config.toml
n_layer = 13
d_model = 448
n_head = 7
d_mlp = 1216
positions = "rope"
rope_base = 1020.0
bias = "none"
tie_embeddings = false
parallel_block = false
init_std_up = 0.0239
optimizer = "muon"
lr_mult_o = 0.916
warmup_steps = 0
dataset = "wikipedia_en"
Each number is 200 + 30 x the weight over its row's rms, rounded and kept within 0 to 999. Layers, rows and columns count from 0. The size before them is the row's rms in percent of the matrix's.

# layer 3 attention query, 448x448, rms 0.233, rows 328-341, columns 0-223
086,173,187,251,215,151,233,183,242,225,223,203,203,173,254,232,200,246,166,171,202,163,180,225,140,214,207,185,179,220,253,241,175,163,197,204,170,195,222,205,191,233,202,234,241,249,171,142,139,203,211,215,169,196,147,209,136,171,195,168,209,211,202,204,210,175,197,184,207,219,207,181,233,208,198,288,212,197,183,184,230,212,187,265,173,231,214,216,244,87,186,200,238,182,224,187,222,197,223,198,193,226,244,203,241,157,195,258,203,229,249,156,186,229,205,135,246,147,155,193,195,203,221,214,232,199,172,210,187,255,264,199,181,234,217,164,212,189,228,175,258,263,173,198,217,208,194,182,176,189,157,221,221,157,224,178,185,169,235,161,196,205,202,170,197,198,210,239,180,208,171,210,190,210,169,200,226,193,230,234,227,214,184,211,244,184,226,140,203,183,189,180,181,205,231,187,207,196,179,206,244,215,215,181,190,165,171,150,168,228,201,221,195,222,243,167,214,222,179,197,236,230,207,197,178
083,173,232,134,165,212,164,180,184,276,192,205,195,211,186,147,218,172,208,219,164,249,211,250,185,209,118,187,200,187,186,199,212,191,211,230,224,201,157,235,179,231,181,187,254,212,220,165,144,222,215,212,180,134,192,187,202,200,208,233,195,114,198,237,147,207,217,201,213,198,202,180,210,230,184,216,150,212,160,192,196,186,149,230,179,199,181,148,176,147,181,238,203,159,235,209,172,170,229,166,210,184,221,146,151,177,165,193,228,195,217,165,194,217,201,95,195,159,155,183,214,135,171,186,211,217,201,197,166,230,182,219,199,199,246,221,221,238,216,168,168,194,208,185,196,204,250,257,204,193,237,159,276,157,198,174,213,224,241,194,170,205,180,202,207,226,212,216,196,197,234,209,211,209,194,253,197,196,219,238,190,215,277,214,240,172,198,181,176,216,210,180,228,220,243,282,204,177,217,217,198,212,190,167,212,245,201,167,185,211,155,241,184,197,232,164,190,212,198,218,245,200,246,210,209
084,187,150,220,213,209,209,208,122,216,225,156,213,227,245,222,215,209,203,204,200,172,195,161,204,218,136,210,204,257,207,228,195,195,232,195,200,203,228,232,218,177,210,249,191,222,204,196,198,244,184,175,190,189,137,169,192,184,180,238,188,213,221,267,170,236,172,195,189,219,232,190,207,203,183,210,196,206,169,216,210,199,176,211,170,227,173,239,235,187,226,209,235,178,174,208,211,186,173,260,192,202,174,164,194,235,213,223,238,170,221,202,218,160,227,169,268,180,199,231,225,252,207,206,181,171,186,217,152,192,227,194,200,190,218,223,167,230,220,141,225,239,191,198,189,186,208,191,179,180,186,219,203,233,248,242,215,188,218,189,204,204,171,195,173,223,202,229,204,238,177,180,225,194,225,211,241,261,169,217,211,221,205,138,144,217,190,189,182,124,249,194,191,199,244,208,162,160,131,256,191,219,181,182,213,158,193,199,172,233,170,199,232,255,179,162,227,210,170,227,289,208,210,223,243
075,161,199,182,253,196,227,247,153,264,207,182,243,220,205,155,199,200,195,190,179,221,182,197,175,208,180,149,179,172,201,234,200,176,185,253,196,195,233,210,144,203,183,214,203,213,158,223,195,212,195,222,194,207,221,193,171,201,178,223,198,218,162,194,223,181,194,176,231,264,234,192,190,227,216,196,185,201,149,210,214,190,189,183,185,238,183,193,183,127,241,197,254,152,187,230,239,172,165,201,218,189,233,171,166,180,177,194,196,199,226,216,189,197,240,131,196,145,185,213,240,134,218,236,201,139,161,204,151,230,182,244,142,209,197,269,177,228,198,170,162,186,210,156,222,205,196,267,242,252,198,193,152,209,244,183,225,160,213,175,219,186,209,147,211,206,189,220,186,148,191,216,203,212,219,230,238,157,234,218,192,236,261,125,197,252,188,144,173,154,199,236,222,230,236,208,168,229,194,168,256,214,249,227,228,149,192,164,198,203,152,171,157,215,182,222,136,211,163,204,176,278,221,209,212
079,198,195,161,224,173,173,282,240,189,146,195,210,209,219,219,135,210,222,193,148,200,186,233,253,184,209,214,177,162,149,243,210,219,214,212,220,225,196,198,178,219,169,182,172,195,222,252,246,172,189,196,137,228,177,251,201,163,169,207,214,137,203,210,214,207,197,257,187,162,228,225,233,187,176,148,272,264,169,136,223,162,183,182,162,193,186,211,222,202,180,188,170,201,189,239,228,196,192,122,161,148,218,248,196,235,197,217,191,213,167,227,170,192,205,239,131,231,193,165,155,172,192,166,209,238,182,260,225,160,223,167,165,184,233,170,197,177,197,252,212,169,202,209,197,189,173,236,183,197,296,167,188,167,166,226,163,227,203,186,240,195,175,171,178,198,199,266,230,158,193,188,177,174,183,205,195,216,146,136,244,204,184,226,196,207,204,208,225,328,168,249,221,200,198,198,237,239,231,229,168,222,169,183,196,195,202,227,198,198,246,204,224,164,191,209,228,209,248,208,188,174,211,241,158
079,225,215,219,227,173,166,207,211,154,180,150,223,215,220,232,179,201,186,191,230,183,195,201,240,195,276,178,217,196,196,191,217,220,187,155,211,196,218,209,162,168,197,183,193,184,204,146,228,235,192,213,185,235,206,217,239,213,144,233,168,218,215,191,184,207,195,196,181,162,176,184,181,203,200,123,202,149,229,229,188,157,199,152,268,147,254,195,202,186,233,224,206,239,221,220,191,227,147,159,195,222,227,222,198,246,175,230,145,144,186,189,224,190,195,284,191,238,150,191,190,235,155,184,204,147,203,177,252,213,129,203,199,230,206,174,175,166,204,212,224,136,157,196,206,191,193,145,168,160,196,207,172,181,153,188,102,202,155,195,220,217,244,223,231,217,206,224,236,155,225,185,245,203,190,159,198,236,192,178,194,162,125,207,132,215,244,183,245,186,225,205,211,190,219,137,191,185,237,145,207,168,205,219,217,197,246,197,212,175,186,200,197,164,210,186,171,230,214,150,213,166,214,227,214
087,185,192,184,159,235,226,221,169,243,211,187,216,113,236,234,176,225,205,216,207,203,238,204,158,180,194,192,228,171,229,190,155,192,163,169,206,197,172,190,163,186,182,218,230,201,155,255,158,167,200,240,190,204,182,201,144,225,181,171,193,230,186,245,238,225,218,164,194,181,247,160,182,219,162,249,185,200,190,169,207,188,186,171,131,202,226,208,184,186,185,189,220,162,233,270,194,202,154,208,183,195,220,191,215,169,121,179,252,193,182,182,223,173,228,187,197,199,183,151,159,152,221,223,206,189,159,219,212,229,243,221,177,234,211,202,187,215,210,209,140,205,137,182,238,236,264,177,224,257,127,172,229,235,149,162,155,191,245,181,200,211,175,182,228,215,190,203,185,258,226,237,227,229,176,224,223,157,162,187,256,227,225,235,248,211,215,156,154,212,165,227,225,179,183,224,201,164,227,220,219,262,247,159,227,156,182,191,185,217,240,191,134,204,172,182,165,258,179,194,263,256,238,271,210
087,231,221,187,199,192,162,156,165,182,161,198,182,188,154,235,212,129,231,220,174,182,183,278,187,201,188,198,204,149,166,194,292,208,180,240,233,166,204,234,236,252,238,160,178,192,189,195,245,196,243,207,210,257,214,227,203,217,186,156,169,236,165,191,188,229,155,174,207,226,175,206,217,228,229,193,183,187,250,260,136,252,215,204,220,126,249,258,235,254,202,212,145,225,215,226,189,185,202,188,156,206,219,200,202,223,212,174,242,144,203,195,134,138,216,233,204,237,197,193,228,168,154,142,152,178,186,163,146,221,168,225,260,188,237,201,207,149,171,212,221,231,186,222,197,190,193,187,168,175,246,169,188,211,170,181,174,195,231,213,182,239,223,174,190,178,194,141,197,224,231,215,230,198,166,218,192,221,190,188,193,184,191,189,215,208,210,212,248,245,218,174,196,184,202,230,230,182,194,193,188,242,188,240,240,178,215,152,186,186,151,182,242,226,237,202,182,215,186,195,194,164,215,177,138
078,112,254,215,252,177,224,220,191,207,223,201,185,267,193,187,186,228,221,191,241,173,212,185,196,206,181,287,228,210,267,237,163,232,199,222,206,171,202,243,218,160,226,224,149,197,195,182,204,180,244,169,232,132,216,159,188,235,188,167,191,188,225,201,248,190,218,169,193,182,238,141,224,246,224,176,208,237,192,226,206,183,217,199,185,203,188,220,200,180,199,189,190,216,213,183,164,207,168,215,167,223,214,284,225,152,202,178,244,163,181,205,193,224,214,204,208,101,163,218,230,179,174,173,210,199,187,183,162,175,194,196,210,214,159,222,160,196,241,174,215,204,212,139,169,230,152,168,169,223,115,217,243,263,251,227,238,223,134,204,187,162,229,227,183,163,184,206,202,249,174,219,197,181,173,206,162,239,198,206,153,262,263,209,162,209,175,191,198,224,187,205,175,144,177,173,204,161,191,196,247,188,150,186,211,214,186,199,200,202,255,223,248,187,160,233,234,195,259,259,209,150,172,239,188
087,181,222,196,222,182,208,246,194,195,210,192,173,224,228,236,218,190,207,193,152,252,163,204,176,191,144,181,161,224,192,205,134,199,169,200,157,150,195,219,193,159,241,206,197,244,214,182,178,166,190,156,161,212,179,229,240,231,197,269,218,183,239,212,227,197,202,171,194,236,218,191,238,236,204,208,217,199,203,202,234,226,182,178,169,248,184,202,197,155,181,170,216,175,219,157,206,225,200,218,177,264,205,224,161,215,176,235,205,241,192,225,203,272,227,93,222,126,157,259,188,207,251,261,207,199,199,212,221,196,220,224,192,216,158,217,263,189,184,254,239,180,208,218,221,254,185,276,178,156,211,169,160,176,212,201,189,193,165,173,175,190,189,210,181,227,245,252,184,133,164,274,173,240,243,220,187,140,207,230,209,233,206,199,201,179,223,194,154,208,207,229,165,182,231,196,221,203,231,224,283,161,147,222,219,205,179,220,219,194,222,228,166,180,196,198,207,220,218,232,225,222,136,191,170
083,283,174,180,226,250,231,235,202,189,219,187,160,218,195,182,242,197,202,210,201,214,179,177,227,243,178,147,217,219,238,120,205,173,201,213,159,236,211,179,178,193,179,187,183,185,191,159,164,175,170,188,179,185,163,222,214,229,166,250,262,153,241,234,180,146,202,230,174,177,178,211,177,236,170,244,268,225,194,176,220,170,158,187,185,249,229,200,185,174,213,204,237,135,250,222,179,246,191,139,184,155,227,171,200,167,198,215,175,176,210,184,200,247,223,268,210,161,209,209,163,183,177,229,180,217,216,184,181,199,252,175,232,231,120,238,227,181,194,173,212,208,168,184,234,252,184,206,201,179,225,184,230,162,223,251,215,209,216,177,193,196,205,194,204,209,211,199,217,212,222,153,189,226,215,184,198,220,202,208,177,143,204,218,162,239,198,175,158,222,158,162,226,231,192,201,210,268,212,254,239,164,245,140,176,231,198,200,243,170,221,168,175,153,171,219,185,192,197,193,196,96,205,239,200
086,157,149,205,207,208,257,250,182,209,193,211,225,180,211,267,261,172,181,223,174,203,215,174,166,170,171,169,234,206,201,195,183,231,238,177,185,203,202,192,193,191,158,256,159,226,205,206,186,164,218,217,188,205,181,182,176,217,191,223,225,238,178,284,156,246,168,178,213,203,226,199,228,209,187,241,206,219,169,185,177,222,210,231,169,186,182,212,194,155,225,235,215,201,247,219,160,242,192,235,190,212,213,167,184,148,202,222,227,229,153,182,181,229,150,182,235,156,181,213,203,154,198,252,204,198,169,256,166,218,207,182,187,248,193,206,193,216,182,177,183,302,145,123,175,208,195,254,219,204,148,191,208,196,244,205,260,201,223,229,225,149,186,206,242,241,180,187,194,265,212,227,219,253,216,212,168,228,229,194,170,206,196,253,225,148,217,148,207,193,253,166,169,216,210,206,181,191,161,224,250,200,225,178,234,179,147,154,209,199,225,197,195,200,206,188,207,220,221,189,221,233,216,180,202
082,144,220,226,183,224,230,162,175,209,169,196,214,222,212,206,235,187,186,206,243,185,200,157,151,184,244,183,226,173,179,207,185,203,217,172,226,205,228,206,213,211,179,189,156,220,202,236,200,176,234,220,170,179,249,197,196,178,190,232,199,199,252,186,210,239,176,146,224,247,189,262,203,187,162,178,182,262,155,174,216,195,191,233,186,256,129,226,186,139,196,194,150,228,269,223,226,236,170,188,236,224,211,233,178,205,168,253,269,217,169,203,187,255,194,251,213,165,179,210,252,242,209,176,208,190,178,111,220,179,203,192,232,149,218,251,174,211,253,217,208,187,198,216,172,247,192,187,153,201,152,185,203,187,205,181,237,150,165,233,165,170,141,174,233,187,177,223,237,194,205,189,163,167,175,224,175,247,209,207,118,262,191,219,207,208,195,202,231,217,228,197,242,218,206,181,201,172,176,186,203,203,252,237,191,199,188,260,211,202,213,247,220,202,232,184,154,192,248,161,198,268,197,197,214
095,185,222,153,178,175,212,224,159,217,247,213,173,189,256,164,244,236,152,191,197,214,156,207,171,212,175,170,202,184,222,198,136,200,198,224,196,213,197,176,218,190,216,223,192,230,273,196,205,147,219,217,210,199,225,188,151,245,213,242,219,220,199,229,200,163,215,179,202,282,232,181,224,186,179,231,191,178,214,167,232,211,221,203,215,253,156,148,223,192,200,120,225,149,248,202,201,194,180,234,204,182,236,180,144,178,143,186,237,243,191,204,234,191,201,112,236,236,203,194,271,193,215,260,207,168,187,233,164,182,208,210,176,279,230,202,161,215,247,154,187,235,209,157,205,231,244,253,237,195,149,145,206,207,263,174,237,207,205,198,206,216,178,206,223,192,203,173,157,219,185,194,164,214,174,197,207,179,241,221,195,224,165,140,241,208,212,225,182,179,243,211,143,167,192,223,251,163,153,202,235,237,232,220,216,162,180,192,200,177,188,222,169,220,191,216,264,266,235,209,295,281,186,249,217